Part of a small language model's weights: 3 heads of 128.
Each number is 500 + 50 x the weight over its row's rms, rounded and kept within 0 to 999. Layers, rows and columns count from 0. Numbers have three digits each. The size before them is the row's rms in percent of the matrix's.

# layer 2 MLP up, 2048x256, rms 0.0812, rows 1107-1320, columns 64-127
099:485566474541495533494483458460494512452465542469516509465494462550535478567465449538483484472500469442485516482444399514463489500551508623478486469471504439533477541501492555566400485589484507
117:511529534480480413456533461390575559492498481474619409529408540503615458468437503564505504535491537420516574534525462480487514459512494557438560518545552496521467381522468541534514494506493583
101:571512518559476579542506485479524528481513465514531516479295466540482483445413449552556545494402510415537577464549496454530442551411588532478491507425464491463445509571377520554610486581533478
100:432495486479560478550453424498529525602497483396695448578487502507480514532409577484488459501477505508494620511448450533504522503483406512456490466487530493399502525485542466509506549507502594
108:562440564460503478550463458489534493561554459452421453449433465542494501395476511489518407531503477472468485504449513510460599447466519502472527426454551435491475474528483525548454500514460415
113:467543392510489572579470537400514457507483541526436484537468469492545411539463441514403502475560460459429488553455479492514449528434494500532466512583571469471518516452474354567578496501398562
070:483566384629495498518435431437630539511451521427508478500542597508514430446447369596517466578479534503530540536535489483486465581427552568479524480480489463526507483499463402541579528480491550
102:404428515525511471490503459509520462519566460486454438515460563544513492513496601491473527476600471466451559567568570466422627562519552481545499416482547485518484315576532492477553500555358511
101:537550518537580529550484612505509496448563575488412499560498491491551494418537514527442434475581498500454570533467475513510449475486514531549634434418495488547451553466518511580501499441514486
091:494532477556516560522530430477574526467519464503472417404437492493457443571498487525568458618405525495462536573449547486501506442506553473450571453483446506512522430564546544457531470547543527
105:416543421561503506450365500489508491484512521515480462437523512549450457402438460516492585561480435528459509495456441507518477490504495531456454431447427428433595511599507517502541590509551597
107:496497493449488552348430459426524595514480613519595430578500531455487553527451578487437591533526523521444527488549512455463512437426461457477482551559483542551499477500419490534441468532423587
091:529498497466602456595519517463478487571472534523547499527486429487580485460517544658465551544466512446465582515455394500511533467505439510509509512460430475482482446499523508447622523488520567
095:446514526625491419510450481482546481538524561375486519441490512582467497465453472553384581518507492546450531514434459448531540526486510569523572412603495466506517467506574502563498461512516538
101:508513511477472584462461496533497530565561557416478498531428461502631539489459453515561416476460434494522551506573356451498530499475476603529466496427539524584480496434542480480504485478487507
095:551538528512506558525448522416502568512479493457539417531462490477591449472528521482511478551454582435529565571492514426519448459511602442455558529636464498578531412550439511533568473458497580
071:547539443600534413576437511457627548547534432422601450550510478518518407505521446540488499599509557487465559585485480510507471557403498565533533454524554388561525414400486488558563504484454514
090:480456477511536535486470448486548491511467467496468458556426492538501453459522458664465477529488601472555529554532460441516508483393503540571568440410562415489548381461490514502609529434587537
109:498453504543462338628451472445536552512520557534499383539443546419543476441502464610476501560496516500578504515412430485464551618576445486443490444478560495503476490473591459408485570520517471
097:543516464483398457505505477569611454566522568387533577474424592515554323491444500535529540444457559524450501576460467388470521457454463613459592550502380467494567457544530469482471541421473582
091:471579471512537532492435521459454515557544597492523528523533465466534553448525444518474426460472561465460525514549476469441553456492569503386537514517543502453561454553502482490472515531556445
091:534505528455514506392425482464544563485518604481449548553555575539493533498483348569488568501414495503582604507554377506500362578530633575414544485489551500569527390543490378476520482516451446
108:546559493559495503466550439432546536492562583416434499485477503523509426473485458537555606462491523497542484531464408530527438515504464573549453484559505473456569484501493529467595538443414554
094:611547408518489536571492454474483481527451532406552548509477558445472424526517536476638517505470602486459568505487500507378499549444480509443554478516504470516527522586554436547431554347404621
071:473527503473492495490517519517576468550380388494488533394474493431443515444539503527526623520584512430513564455462529388529606393483572565499576476559507460468467471434524414598470513505574472
099:523417491499540474469477558521462568528504566539507499459525599558480503424511528624475456602471490468372479442470455540447456494405472578553586411506565485564485545476459518498569532499382458
096:517568462515508587451532497513540548514495435540583556453449477515512432439568526455425482563452449488475635503550538500520427495449519572471531516527491441498570497479502500409503501486443511
096:619520544529652410510500531559510559514467477560576459498543488456502488500583568541529502560532529477434559484524520413469456608560474493589480414513485477497509496547389416481523490459515440
095:477596463564621517538438554401496512521398457653623436533397476453446455565562540497468513493503488544463505577498470405463501552424449409405479423525546455466546497523518516446500521437485511
094:504557497507469514590448534458554475468497564537564530398512548604558481588536475459454491526510468506566527501477419478527541552493448538446546499475599478506584478508522317510535516413447482
107:460512504514462486463542493480445571514512471405580489534411585497527475519561423561539539451537544531516440505518477496521446514528550551543586462491457438448507471477460470445486454483415458
094:563595449533506505533474425484540468583524463421490470561555507568504379570561525458532518475554481520545508461565417511485526568463531540513542451514586442465551505564465462558540535507525591
095:492525524521558502517495511517488579534485468513491520455615497431554408585435470543506471622458485476564488554554492414474508540435437472479530418505556475413505454559472491521467576524474499
100:510554427505551491472492459400434453496489554582525587529469522458495457498528507459493478525455495542447471563527490563462496477467509601480545486541512494502484454534410545458512419467581540
114:542621514557513421508447426527538474498540516524383475466472430491546522487469539501458556536493464524589492525425436575513538463521510493418490524414451467498541454461398449458520467520481570
104:449525495444423547422442473477523566442531498474492494494532522489528505474467408561476407519577474463512478500529504538499484521430426556371502447595433422429514521551480438578450512503452435
101:561470445425491463412545513415511462434560502495480502515520510487514489582539493485443433662535555536511478552491524544509421470554436504484499477518543516643463504503488505475490565498551506
097:546590563500439470525480509566487544545549528528558520465536521486487399426486468496451518506511452522574502462480488511470497493495488522511458485462544427444539455544525535504479603501421499
108:527562505557552499434447571517497526572542518518583560520576458519467541501535513536540433491520576420436456529419400480452516455462576497528517547598537537618551542511511388496480396492519481
075:500553435529550466518461495513641546543543521420498529556440493548581440502442446546545501578430555431429539543528450491508493511427491523509583487504491408559550427549482471584486481473463554
109:437516482511504542401518467478509589494502402515435477483450502540521450600452468499500497537537516431566550519610543580537495507501504506434548492508504448498542507548488315514563452420565602
098:551561432525504546542485480508523511626417494507450478582426519456535504507457471567577560492568505541403547442489505487526549490435549471427512466521482521475389501487490463474503547494404608
112:550585465489546449500506466565537522500525563452559463504462598480444483501521488489466566513491463472506569491536547426535483518445399507530553494598530483490543447514525448539596471503490570
117:522504409566457487537489461533486481523495490517494483512399459500535520430451339544491554515492584393433537595404438471463444454400568532627549412450438422513503522451480405543559489517466573
109:532494466534534438449593516438578537535451406443556474539542410443483493460541469517482506527519481465511549421538501438447475571460413492450522430501538495512485510527471438527543504475518582
089:533476412522507465486522486500583515550409445507500519503499528425548362465575441509474565491411531433480525517512564493599466510498443500440460462503533423523462533456543452483517487463552557
098:397524468586596462541470538498477504473465488493580544443520443475575427445445374464503467495504638578572575562415496419471468477392492467450509400424455357470539505579469461586510523496474562
109:519510553502624460502501482476488520528564496478543546561599492528638486516554450460492469544522592533533435576542407394495482450497578491506529514429458488498571475484403485468652538450551496
091:555558498556483533528547422449549522451446555358545517561450452560586432550561511474474462575540523526478454557548568489516375490518535497467540523555523450451537487557502513453498519530442400
105:410531494517566517542509472459527449509463422424413517553444452544459469515450534490409558451459490552485447508496406475390538537450581448426544481425534425481498466550491367511521652574489408
105:506516536518484528520479489552463625467485434476527490522595435582487358517515491554532516522386552436499588498526509482591473509502513504419496423509422431523541524490478449468510548489569498
108:494505524414486496433503559458564580589499495569451512546421553523510384498533465558442629595445456504390469577526548520458448532554494467434550478580567485585474505479515508449556417557532581
093:446535476513513425432485510453528417424426439518547420532504473651460464509541482436502453539570524442455514475511506474388465473465462529512553450584552448455555438533461501679537515501485507
100:474511444474519453580474537486619487528458515392493449476530589455522491430526527545521501537494574466477525543500515408517533448449496533412527498529479445509525448555457464508467584462480548
102:530485446547477471534472479486610562548490525448516542467500398522504455531535423540506555495501507436540488525492525551532478469539460533412423499578515441472566452489525394487562439526509577
104:438575542513512441583554431552600517437604518418518520494524424488436473494546448587395431523554599513541528570476503499483458587518488610590512554509509486517647454518492460478496502440398479
102:486551502532517548427491531488476474544511447472475417453452452552467552472524417538556438485463470381577549510499480462488555497483449482567557499488499410483533470388441343517504500424428470
092:465431405436550546524523461501509527508484434577436480385549539455492494492481449545573545432509457436530459489499554529456436492524481482473508493492499480406485426425568516494505458407559471
112:493587512475425507452565455591544531481599533328492389465491513557537498444485479536564521524452480487569457535531444459568554486493493454493500460452545441443458473480485530563462524464496505
086:537469469480476567457521466560474532484551521448580337549459552437504488515547539498508426486565514373507617499417459493445533523461461588537576567426552491466491406481464522474554529447489625
105:558515422594577437486579535527563489509527427513404543488510581471480503446468423537362545446448572476593500467508478566573431494517448494474533451529521472493466516433507484488595490518475485
105:578433499431461474408499474491583517514485492517505427500520438555615504584534515647428595475390487545366409519414522498510552549425501530436479515487562517464543472394453493485518495540502378
112:521515478457502484464498450497566586491580484450490449419472514558457429491473412508524466504496494484542522565603512457557516603353485530524431471539483504454508474435467418546536521450482486
088:440465461521506503461500542534586487426473520506446513541432511493488481437429492461460500497499487467485537475494487447438532500502494484578493503455521474583446460563434444491548544513449457
101:586554561538490426494510470417510559471561440543494371530475480553499481474569478503465559529460509536505450519477478501436430504497552521536476447565604510560520522493441491511540513455451533
101:476531411475504520443473568473530420525433447562489411496545563423486481511460412489517509633472529503450503524528389531480466519403528581478532460450477452474593494524411493570480530496438547
107:558491497519564420460492383449572514537455445528426488429459545399487466457540395488545482511402481444490481576530465470421517450480605534591607490536569469546547466507471470618495562510520572
087:595611492516472437536524500482545579502563515481462483533545505515486449557471492541458590568422535437557459600449495522582452501482486553561492444463525420465512432525520517589544523503518551
097:606532493566480409561533495419563466512567444491545366481443491558468485393456508559561545579437519606484525552518500471405386585543424572500478426539563481467536389447489455509450481546460488
094:487553469486545415576443472452645489467455609519466508428505564472524460461419473506460565435491478584478469536503534400524465537464426509423478495513503484607477450519475474523451573505453513
123:425498460442564483455400454497524547566410578501585504433507522476490475416491577500445475457577483541464532504496472566488531563489455527414440536445539482477542431487488466486537601439545439
098:539621491489520487537499486423481473661656498435466500472423393467493485484526502528456528496591488479390406534468368433475449527503505491469475462552567503592469483519449509451498517532505575
127:468476471624586458558434428460475482481582488444415496487532424483529494464449443463425529532540474483518434555486553583555488417397504572573495590487516466488501481453392414582535557516443456
096:550497477517533424487524496477530453611586534475495412423471522514527552519473449547527460550395478499465436557473470483458443491496551504541642439465461497578493407493508559488591514483658567
105:546468454534555482452489571498514465435578552554440517553484524477500476468469507430402542502500532457517468518480517485471507541465472577586510498464444498495511515478525532519509550521493448
117:468482427522532512499538464476657634469514517476576541463435448546536351538582481530537536508521501549484592545520576470465439506579470496469446472544548524431600504520535508448524514564569499
098:532476502518562538550491557417423473577547413574507527413582459501425565553434483485404543524500533493489498541567557493504525568492392608522502488464515430494443382528447554516552559465454551
080:456575457508477478551516477497518538566513475489604532450497486489621369438530481427484467576487596520451471459506537450510440506460533511401477544619519420541519477585537500531509543545444551
114:583538481563514526490477476532489451495495554462446474467536632507586514495505461455475511470524501456428536621393502461493553527447515552450571528456636378537516415527441528477517564511509515
104:464514485442563512493474514447614436513403513563506541377491493468557503532447481500451484546481587499474488607463548443428533503527485535428595465593498441470528430511546465611529482393532506
104:464446491465467495459515474470547511471609549508489534458500522424535505460488477490435531497547512641550357550523444471498521509435458547458476495499580483531538459484377526505551561495509526
101:483550535601525441522520521537492452480544451504671540517593443460644444511378449496506485484473468595449524479540460403461511449470510543559480522477547505475549474434480448522515492488463527
099:489500502532510426556391582460542561474601478541536467506560405515412478490482516491524514514468592539411581488534541516515488523484420456472482462585482497488533456568433482476523555450509608
101:544514512577627426491592457568572504553535507393509428464559518608467477480451401518549483562456490536552429583364507453563551557494434486534520428511528461493488484493506477527508569517523659
089:488553535623473526554443523426588452558584635357570431485530512498530522516414502540431532497512499521506500520473455427475501541519409573542554549416471511477577506562433462533574508469480512
099:509542393510468520557483468552541469561564543456473443583468589469464531488458401478506512444429453510458520563530617445493547505403445496474510480494491477572489495461476531498473447487497564
113:448590439528545450484479480509497541492490548467524488502528460464526506393532462462517623620546513543556443549480517429552433503519450463561529570545514399488455519464488462536522453575403549
104:580474516491528536566395511424528440433488462498479431480596504541565501537483547443536528472599544468515565622531498537403569475392437502522601469424449435591438480459530447487582587508630532
099:518434491558504582479504494527491495550481506499517504455465571507516420504493474532558537531495540413556565547466422468563441537492509546412488520516525510567528471473491473434572394452452604
089:398509409444479566539374468444569481525455642498515447531478508560578494458456548563484463422526524494470572550480466442502471506452506521508485513525487515557492443498411485504425569386464531
087:567636517529614535480436487504578529490476535443514479418491444512618507591491405548532618469448505491428530587478484547449525493474531558481497421489528386510572428466487523501461490485397547
129:517556373550549480567520476523533524557501497565449517517401514487419539490480538559416470487466495462478550504540516501492477557513425615465478471512528434470504331524392381492604561509475525
108:486494518441491466591523474449583473411527516622519492494521572444467341511437539562463448453468432459605559531523459489514449492521486485468555515469519430491519430436520472449493609457614497
105:486505549565575421542508487534527565419435515485432569438517561426550377523557498472410538452524575512487524482501441418477439510517448498588574518598485492506526471513558525557546619486506573
111:477460404539534415520532429464545563432537497432472507522377459468507436483489498567492492535533539555527497463491495455576565497514537564411463490515444479533571504511505517510474483523544584
063:534514477625526497517435510414587530481494458453505434485469522558501408510464476570435498628483557473451555583499499475494561574409479521507534468488515385514533441455504454525492524496491497
109:544519486510439505551491434503470525523602439513451460538440451571583475434469470507438461490470491403433471530515493426469526556511490522551503419484601415524555484430488455497512505499474562
103:458514401511599492528396547470471543547614499510429421458463508468496498432571514533459484505417471506354563549521565509497565518484499489448523446406450463571504537582414488486462475537537500
110:523537506671547499568479416512465484514595516519419491446468541509547491453581403526464463542437556557444492617443474447541449499449438488548509478527497465556471500583504487543507488492438452
112:484581538542510510519442473536518499483394627468530534503500461458540457549507566546439550517518479458560505559561551496516491493489455394494509560499518476478567457510484462507493597483532480
088:391593445492516495587557441513522544570546446544524477537480477574586474469563403484408588594549518520518492573423544436486471510424413524434539488499594459570505521490506525536501578454443589
106:538501497501528494581414451438484518574453429451514465472476558602573467464486544517458453587443413514437436655482450391390540546504492490508512399452409476613516487498407544514444496575459524
114:591491499503514522561521473464489429521493541475486515561432574409582465456461463462443508483406507449524451593489512492420536468494517474440535515450551458558557341524515475497525500553388466
110:527588458623496505626437528371488433458492547510535529420509584548456458506445534481543510504463588479419527622370498438496461517491532524493527546528454516575526465618420527504555505489472515
095:474651457458500450496504551442566578497576489553526528447519546505573426459519472541425484623501598496453506469449477489413418530512484558623517482517545438720536496571416547455464478476464464
096:439505422487472489418385488443507490450453553519480523577527544460458478406546462489498448463542460478533454515534549478496577525485513583496501546514532457531504536462543457532468457474444435
096:488502527476526440529489490397599458567534509444473386548414411521550447568542487575460517520441473570504505475504550474559556493409510526553525411473441474485528414494452387589513622549535517
108:505564497528495503477453495418562568454515497521424496533505543368559465586463495570445531588501588396428489498495495569438518486526532509516533577541463478534514422446515450480427539412527504
115:508551468511393414537415434415480580510449573495406542447498505507563446451489557420512538469494531478448510556531518496442548580501513488476524478455496539548568455542501499478546507539478569
105:469512571505573527553474360447532527466506503463485561505556402464487540472490515534431506516441584514435558524551584385538542510550567486531569477408509467441435509520503444513513571474431424
078:465573479575479523572461507433571507557476455462544435467524503506530439478434453527437537568494497447458536546515449477481514499417487513499535451521543373599541459499423490495520538466448497
101:497466501496559540528472483563589558495520455512501503504464469471462463486528376475571426595541417485487548500499437491557451547462413467522496542472574456493486532586531455486452546444526476
100:462450525543601474545503535444465512470468553481509419496519436481585505500520498446488479451423517486407590493543424447584436477501383519417583457507446463545451513487462522467492514532504523
104:516461418472526460590556428496502508556604404329558473404409443513554467361545462571487483515476516559464449510538436473433483500511447531514504489492422488478525477424405458499508499485391490
103:495499522490564669499389557389547513500514552420425459570447545590519378524449474436497483517501477493388574545567476428507577503352487567464457497559499438493517488459441527548519526539481512
106:607516520469481498539514510430521476477565526540437422439472441523423479456472511499504468521504500539487492516540578475409546551500492586500482513589467434518523535514447498502441573506509391
104:514483555517502488437523559548537616558530523463499532576525522632613398538513409462548441460444582447455562604512480459512544567445576501503457466504542512521501564471453501520576473481424547
099:503586498538558413463492478365555578448490497487588439434447489534443403568515478439546483520538535509491508523494540505448531512433550445426484455428477516476507447415399460463534491503569452
105:434516460580580455534483527494455525517621492404447492434519542512582497501472479465424594497377472534423534575525467432470430536474435436470472409465581469629491523541425537496605489557437564
111:545497517462580479503523444475470523490634435564427413409506538483400499523473460602509475484523560390502444527432449414456491515500521576594603506486502477576519495513520468504482540455466459
095:478465477447498529597493518539497560488585523448488448513504541487553420486547500609416517610427627518520495528531403433519477561480479523501526502543623494618565536523492546465414531549467440
102:481495461505538554554545486511550556509521517491461509496549610441472442582549527355558588553442526533410480513568522499412467649567435482537515495467605381512442504439510452484517481396513507
085:590458501506610438465477551532600527484643553460469498459453403531599554521524502482488506519515460506494539583500521521525464454553509471445482502497472511520499498484570428541572476542432618
111:525468428595515454607473448491470644460586527476506496508562547524506508478550479486519456545493507524575451519524431531381531485382545548512454476577543455536507436500512450471632562487459462
098:473481537519495527461438504516613496572446499629488545415566505511463488530507506556400559565444528485395474472464458530535535531541423532531487387522458491462529443486518461467465484502479532
100:527463498518606512472408343429492499451509496507432479538495497615454485479433514501500549466484490421440437472442429577562509477481493508475563498472541511607525505471517498489447549548492441
099:452512561556590447502438526493599475531497452578501401464414504556536439494487436511383478487550620534570539531588560533501534563470404507541565549506497414535537457477418566503457463518564504
099:513487420591526552513558494540480516541508531526443548551383488462443482459488440552468518459496589577490491561501519414510458533422486612487461492559522466591482535521454481484466526518553447
102:537473574464579463494523419495478488634507496482472368553491519491490435528486548456565448502434498452407412515509541506436529546428415511519481509446481535545557510475505520485466643435351492
102:527510449503433499546512454514503523482488460476572568518513496566570423404557486572432523509435501511541542444522467497447516528430517536484520469396553462503567390528496498476446547518544424
107:568475471524502507524478543551634463543498473487538545444518531515469459520497472473524493585431408523537503593405463384369492531498455504537534463485586458536523509535565424544569536528539461
064:515512371553563485586405460455598607509496508455513449479529493532445413449477398554434465537490496490472521539454429455438471514439470560443513501473435433567588460486468457555506525509433533
122:481530506529581471510473473455463580525528499385511535494557489469536407545429469563564449543453498428566506551470527542509484536545497490503478416534463473482510471560567428530592438539501516
080:486454473452523483529404562468598479443539521458526504459365491445449438431468560512492551474513490479452571542453429479572482470499514489494455532588441488497453489529409524571598492469444431
098:591491373520511579531495508519533539532559601493439484521537556528500558539497514465511530572527554501522516533502528446489529494484524467496596496548515528469556472525512434531486533468482477
075:484600482553515420476400518475634560543477490507501431472482507520539410547537447594456475561508510430492484568483466468448470549477528545507513477540529329556444441568469458526537536409470514
112:475450477587453390473461510472521497572384533525573479505487558455557514558524535522462509533460507462505528427540432511522430514450481601554594438516538512519496493488502512378550445505480446
098:506527519465537513594462553497548512472513453484463454568454514527471493478465529581531426545513454510436568588532331468400467535514481529475479511491516499497501502426390544416474587516547551
105:507550411491535570419535487488511536544529555435477586518557438539526536532551425502525469586464480542416616561529517591512572516354535478510512474568497556539489524511519450561444507497472449
100:554702498464498535470394446433473508471481510478584498422526497519492482452405464434473634530555496444503515551441559502569546510426538447460484472488463463456535421498452523533509482487585514
097:516488422484608485483522469557430532589570562458484475577500512471503540479515476519555537480409460477499537530479382507526523494433461506482553520444512532491448512471386391463456527482516579
111:542496476483567535529444484486544492585468492547473460471489503430516505445556468535364539512460497491522523495510554452381505463531478520474554616521542511510601490486541522621501507452492488
109:542450522579552441507514477482516537513514520508499490599487534564572463478522536488551449509503498542457456579523449452476499485381548503461472504379529539570502460385476562536530544404487515
096:562562475523440556558487525503506530622501497491508514574446532454485452518538505524509503538490510442448507503520537492428472471506551477487537447512509488560479447480488525423578501527569560
109:475544464463549371518539474504520581494487494514439497416421480427472417405520502540473453504490561446466586492469481570450525500413439579474408559410476519486526522551415550557500518531592612
066:488606433549513556543452509522628533481506479423514481514487492542477418532490443514433520556450509536459501622453486474492491526449464621471539502490495405553550439440418448553561496510505520
098:518586473514515541432506496492529622547607542427498530416600552481508427474518463538564543532479501507522532450524445410520445480550498537508445442534562476564451496434487469541482509462509450
080:514504543494535489624545511513485524536494517449507575470468590511491513456355398549440587437533412466536480458521440526439461475473501524506446511482543507453433508491469381484568520488514476
101:476569573507469489490509458499536410493452513576515570528521550563418501454456533529462493520531496488497575506588502528523409488522468494504547489541553428469536405507561418463590491523510480
083:449520484430560591562542457521492533449494551483381444501417492467416482510501471596504537538529555558488604530571445394581455479469481444391570480536516487525471489623521536530543572562564491
064:510571473590536446577436512458618521541504485491520479533537545539494445520489450602426539609505495410521427575475491436482473526461454550544540498472500399524519374478461489543526487460451505
102:458502458476650453501455474566509446521570530441443501461471458563532542526514415453341568483501489440418518583476529462527581408462513429507503380401568478492479516524400436490597601511473577
098:524481471473556445510564569563645452478493542573415458391532469472491428519429449531499489505483495401534592526372539500536476539546401504540541514524562451507419492464487528515524484510522468
103:539538524512515546466415515450548457530469424435474491456422475537513544462576417575506432607477555321521487580469587509514503501468536455557501463560582365458477469599537406561546525440425477
116:467474449533554482498473528572509544563499584501424540443507542435629474468526527535478534493553553598553542525501490495544478521476445547505524515528604486482517545543511542489586558366524488
098:477564528555492514494466454419553540516448498432491529455525533474508365441503438484406550609417474426459515499565493516390476577471511535432464454462505338565495483570475512519531554483483505
100:616488514579428422543511487481441483489510546477406405516438505483460465539413450551587505526461376488514571544489411530502508487484535444478460437519533413443515440470421472482539558449510434
106:540549515567579517457525539502558464520481451472561547583494456558566476502462531474528491584509440502517449607502419459523545540542515531469611504414463484485451393418518559464511564558546577
081:477490435473533474534432508539537540452502492586458514586512558519521481503565503454460509595496464520469561535453511416515536470496499529485627469508516481497444499403433477562493596428505561
096:541449504517518473489550494365494491550509484397493447505468468495490464428493471507510514434520493452479554464585492438500516479386532512560608576475429486443487514454468430527531472486500575
108:560605465496581501537498530486540479577488418471469470521533415484543513442545498520391445471510526445489492477488485450465518525444439487459520422458461510514464444528439461542454405469519591
122:445551410520565508550492527485505444544601577530496518493425477377462513530457468524370545453490500475422572517416450476498515486495476552449527477495505489608540532547437460534511527501524540
101:518471451557556568531416512580489544509560501434502516382533450571580483588492396598503557547438504535572547556473500519427429432556447480560536571532479483576497446446504456509487556346529451
102:572551565542556452521497461523552520527531467560486536556457601529531520475499512458475611566510543535417434476559455487392513502469492476515426494512579514589526479442502477520508493545551470
106:468498493667515454557475457422505480573482445506410389475469545502539493499494479499445633502416497475392524483562495477427601507489487470526619390476541468529479516540470552526482498568544552
109:534561470513480456537366539415585489578510537416471421497570434475480532527459500529520612556499480456502522549507540552483543581515426453448508591484433484490484554418451502421524484491549487
094:522550427454562457587527454454541566499458459500485545367421550533468424361498510668564439567485556455543543458504499424521541529534529524497505556461563447511512410561475521597400565408506464
090:531498391526477483438514539504517540597465459494558391579531492499455497441382450589532490516492559546546502579559464486456419486487482499594492485497508494446545450460538395527530514491500496
107:433460481559486584584511456527549472456462566496449466556455501497456513461447384618457441465606483450498527540460530421554422574523488557567485436490625499536592441501538517592401538536468451
103:468519517545492463525483382534492598436462541490593499525443468507495402553542448498436548474429503503522504541572586393478440601429472521473510537442499482511513501537478480501499501556470467
075:503559507614498485520435486438609599528516474471526465518517472511554416519468432539422516545419536439507478542500481482512476504484503538466532489475490397606581422476438435522533477476448514
099:492508520578626517556458526497597469477514502489574482467476480534565540463479501583461460676510461521563505520458442523513545411518546480586486529479566450490477467417515481543519437497542468
090:453505488549509455539492505537544541547395385584519498541511471549489470463473542487472441577390485374491541485476521362467517511492449589447587467453527509493476393439488457479533523473607613
109:555501571531563439505496558490588474523426485568563438464481499512512482545515474619381491543547543496463502505577455491471418495498442500442434514563495459630500487502415479488544453442492547
099:567553482558468446455468463473586505467468492556500476382536439538540361470561460463542441573479440407456470621475486470499536470465545559489520463496624489597546581458454482533457508383507525
114:467497527572508371555433492402572508522520457534438528536473524484435514587586483485499571457535596421532556522417456541528431495524500546456510542540555425499487425498550487462610524487541486
105:567575413514444479426519518420516494549506477535499424483531496545473406553428504561453529451488516527498519501537583511534515589462505521470557454493552404494613471459510506447586486494540451
099:544534490590405431548489397617516447431456500516556508550509458524468511442457396489508434464495493456549470481404456593540519469442549504450564491523464438569512535494498483552563516436429566
067:475608426508555483519433491434616514486510479475495468520487496527529425550443461539428499585434480447469507582529510498480469486411463507507519450467466399564522434520431418574510478462460527
094:509516447571499477516494526490524478501480475397520445439605421572546476493413447485519472434437486472539504519448533538445437490493436556532492516456552478600538509526502569578440445561512415
097:465613551537527559438467479492507576536533535452473564483530507431516504529450464506462425531531468497591415520486512528525465566477426542456590507549579491605450511483469398538449482437473545
109:494487412509522505545584463538521550447467483496558522450546517512508426523541473530545501519534598432505568551577441541602542546458595555449509533483516447537575504556534453465455477595425473
101:503494386484544545505352462508494644641571425457387521521452513436493487486506456607477435527485501490524404492580527477480467472493409452458597564555453518464501452536530485482548527485531537
100:442531541606525424535548556454491534396548521469573526438505446464494517455543500535429406478493521493522572529498458541476385513490465599469488520507500558539562481595504480516551486475495571
098:409525529516510457526434471444534531548533424497553407467544533505522526480445398528477549512531490566536503473470500510458496507558503542532528553393463473437586441496524444543543498406509525
096:465472468480487482526510554485502542427602592468481500547400470534521439463478501478518530483462506527506544521570400523482474525486400557440572500512541474627467508523508440464466543483432505
106:395556464499485453548476536575505504487600500567475481565414464508565536475479438474491450514426497564457494488474486351459466471501439544508546473543489474511547450445505453446511523513542557
095:567473523552423436450462570406491449530615556521533428446508563614431525569438554473513524491500512415534492516505552457455491507510445498544504515427544529538560513491520511470572470558449502
065:544562470556549483509494559427556560511507482463528513486490527478472333506458495521428549567455507474450495608517407504471491546409484509484599446496520367567521463461424462530450483461504512
115:465510465436596526432546521489550628441509541497507518555519465420514482497559497529396412498525564574486544538461520517410458570496489545425482432490465502573515502432468495508501465441513511
091:485603508540553477620477523526587532455423471422503481441515501475498446449568553555564516545498453395522469513468499386515519520463522520468461537599464365589459398423445505549533545501486454
098:510534536476429426505434573498578474495497479495492481483418530539476449484452483511482488548537466469494548507556478501464445462519444493518571482620510424521419522528456481589592503538460467
103:486447559459470532564447532419588612482520530412479394473506495532527433521509480635552497509477492566509509520441529469462511607470513520577460452387574513528580400411484490493460477464588527
070:471570440526548465548460450409592551511491528462509424438532502520484363476523424521524501535501529483457485573487435497482486560433527563508605504494530428570551446501447429579567507494463546
093:531480542543554509475512463431544552596456511556433423520534480419523477518537515567493511543415553469476520539431441482551542536429489488417482519437459541556421448547441511544478553483413633
120:425534500472530436521506399547585509565549506396509552578541568487623530497514464447527493523527557445509461570546543566460487538543528513559480541506491481575510433537526474532559501556438515
092:479524364478481577677477401383494477516526469551507449479443456486514472558499508622519500483542547551492545510549525448397455503520457503438506509442535458470540511533542509480517498519568540
112:511471445541561502456447551520624478563482531554523488529513482480518466585494507429546417472507497494465556609444506592496436463513491533457428492495431486496526486525536470574605414558518491
071:518573460560608473512484531439586618516478498469566451496509483514541418480460423535426566569446497454491536588491496480435474540439488574500510475513536372547531457446463460525512518513522473
098:481469482548496515512453464437549468488596517397461366503469438526627504535503475560515512575470518516537469482505566588564446445506456463439436496498560488500509502539495495539489484523551503
096:523652424534544491541485541409523630514492469495552539479492465549477424466526463544498517516453510429572496535543507539477502520448465598511497471468539474604517519444522406466546534474546493
110:453492419478545509432488438528589573486451469520501519447500506502454460512445436468538522500471559464570481485552520561571559530527532533465494416513434498448565518417462503454449537476507518
094:468585409557543479516518494489551482575479458484481453537521565470487440496488529515512543559501555449500453514521464502537475517547574439477518433503570481437448471409462521466564438504554632
099:492553541565557564602501463567484626555475441473506541420508390523451456615490418464517571531406500417507498559516610439546454509488418478471500384606500455482502513554541483529502424418589585
100:520585459525536453446561418447627500517412498430479538512467531437505391514453341568478434502450417560465511553476517522519527509490463533583566524538487464497521451430490457488488530440555464
115:426462531500492509482535419500539531529422420528478484521434517585663431539590361510469547524544441506491460635609482508445406518474446528525504427492555448573517497504477445413460394535512635
100:489534513514487450465507423426562459600436514398520473439461500465443415433528498477528540492449540521496518493531432550495493551462427489426511491530442423509456513475549489504580479517531617
113:486492494487545426480538452503542564455550488497498550551494555502531432523554520612465586461455517409574538573479458527501458451441462601524476428446614469481545548472495552508603444470514548
094:510526527541592499426524507480520545518522518533528467528612464475504434440458496622509490558491535469512554532452532558526435498481459513447545578477511427551488450566455597420445472458464415
089:471534479508478559478544516512571557511433466557496504489525468472517395628525491513440510649512536559449541566437518568603503490444501486433518513502478395529529425556554383449525496565539539
103:526644440530487535559428528531485490488585494473415541524418491538456446422596429481436520568566523438488445597525479516446539489404512445587504434592518463432547439463410416498587571621538564
112:431521502457478588573433555554600519581562518508508561496517502564532455467539520519482591463505553398490555497537557521323485461465468519414599459534550457488435513479586533488610533451637517
097:571569489506412504602457488462537496482535460377477486432473435573474496560568377477499504479527469545518440525431534521566550552419540563533443513561464457458454493511450449547377597490408416
108:439485547539508515471480412531506483509452460513540469491472475516511385488520300452534483495414590533520478565602511497462502553536409504511512435581481481560563484523549513492503495492503555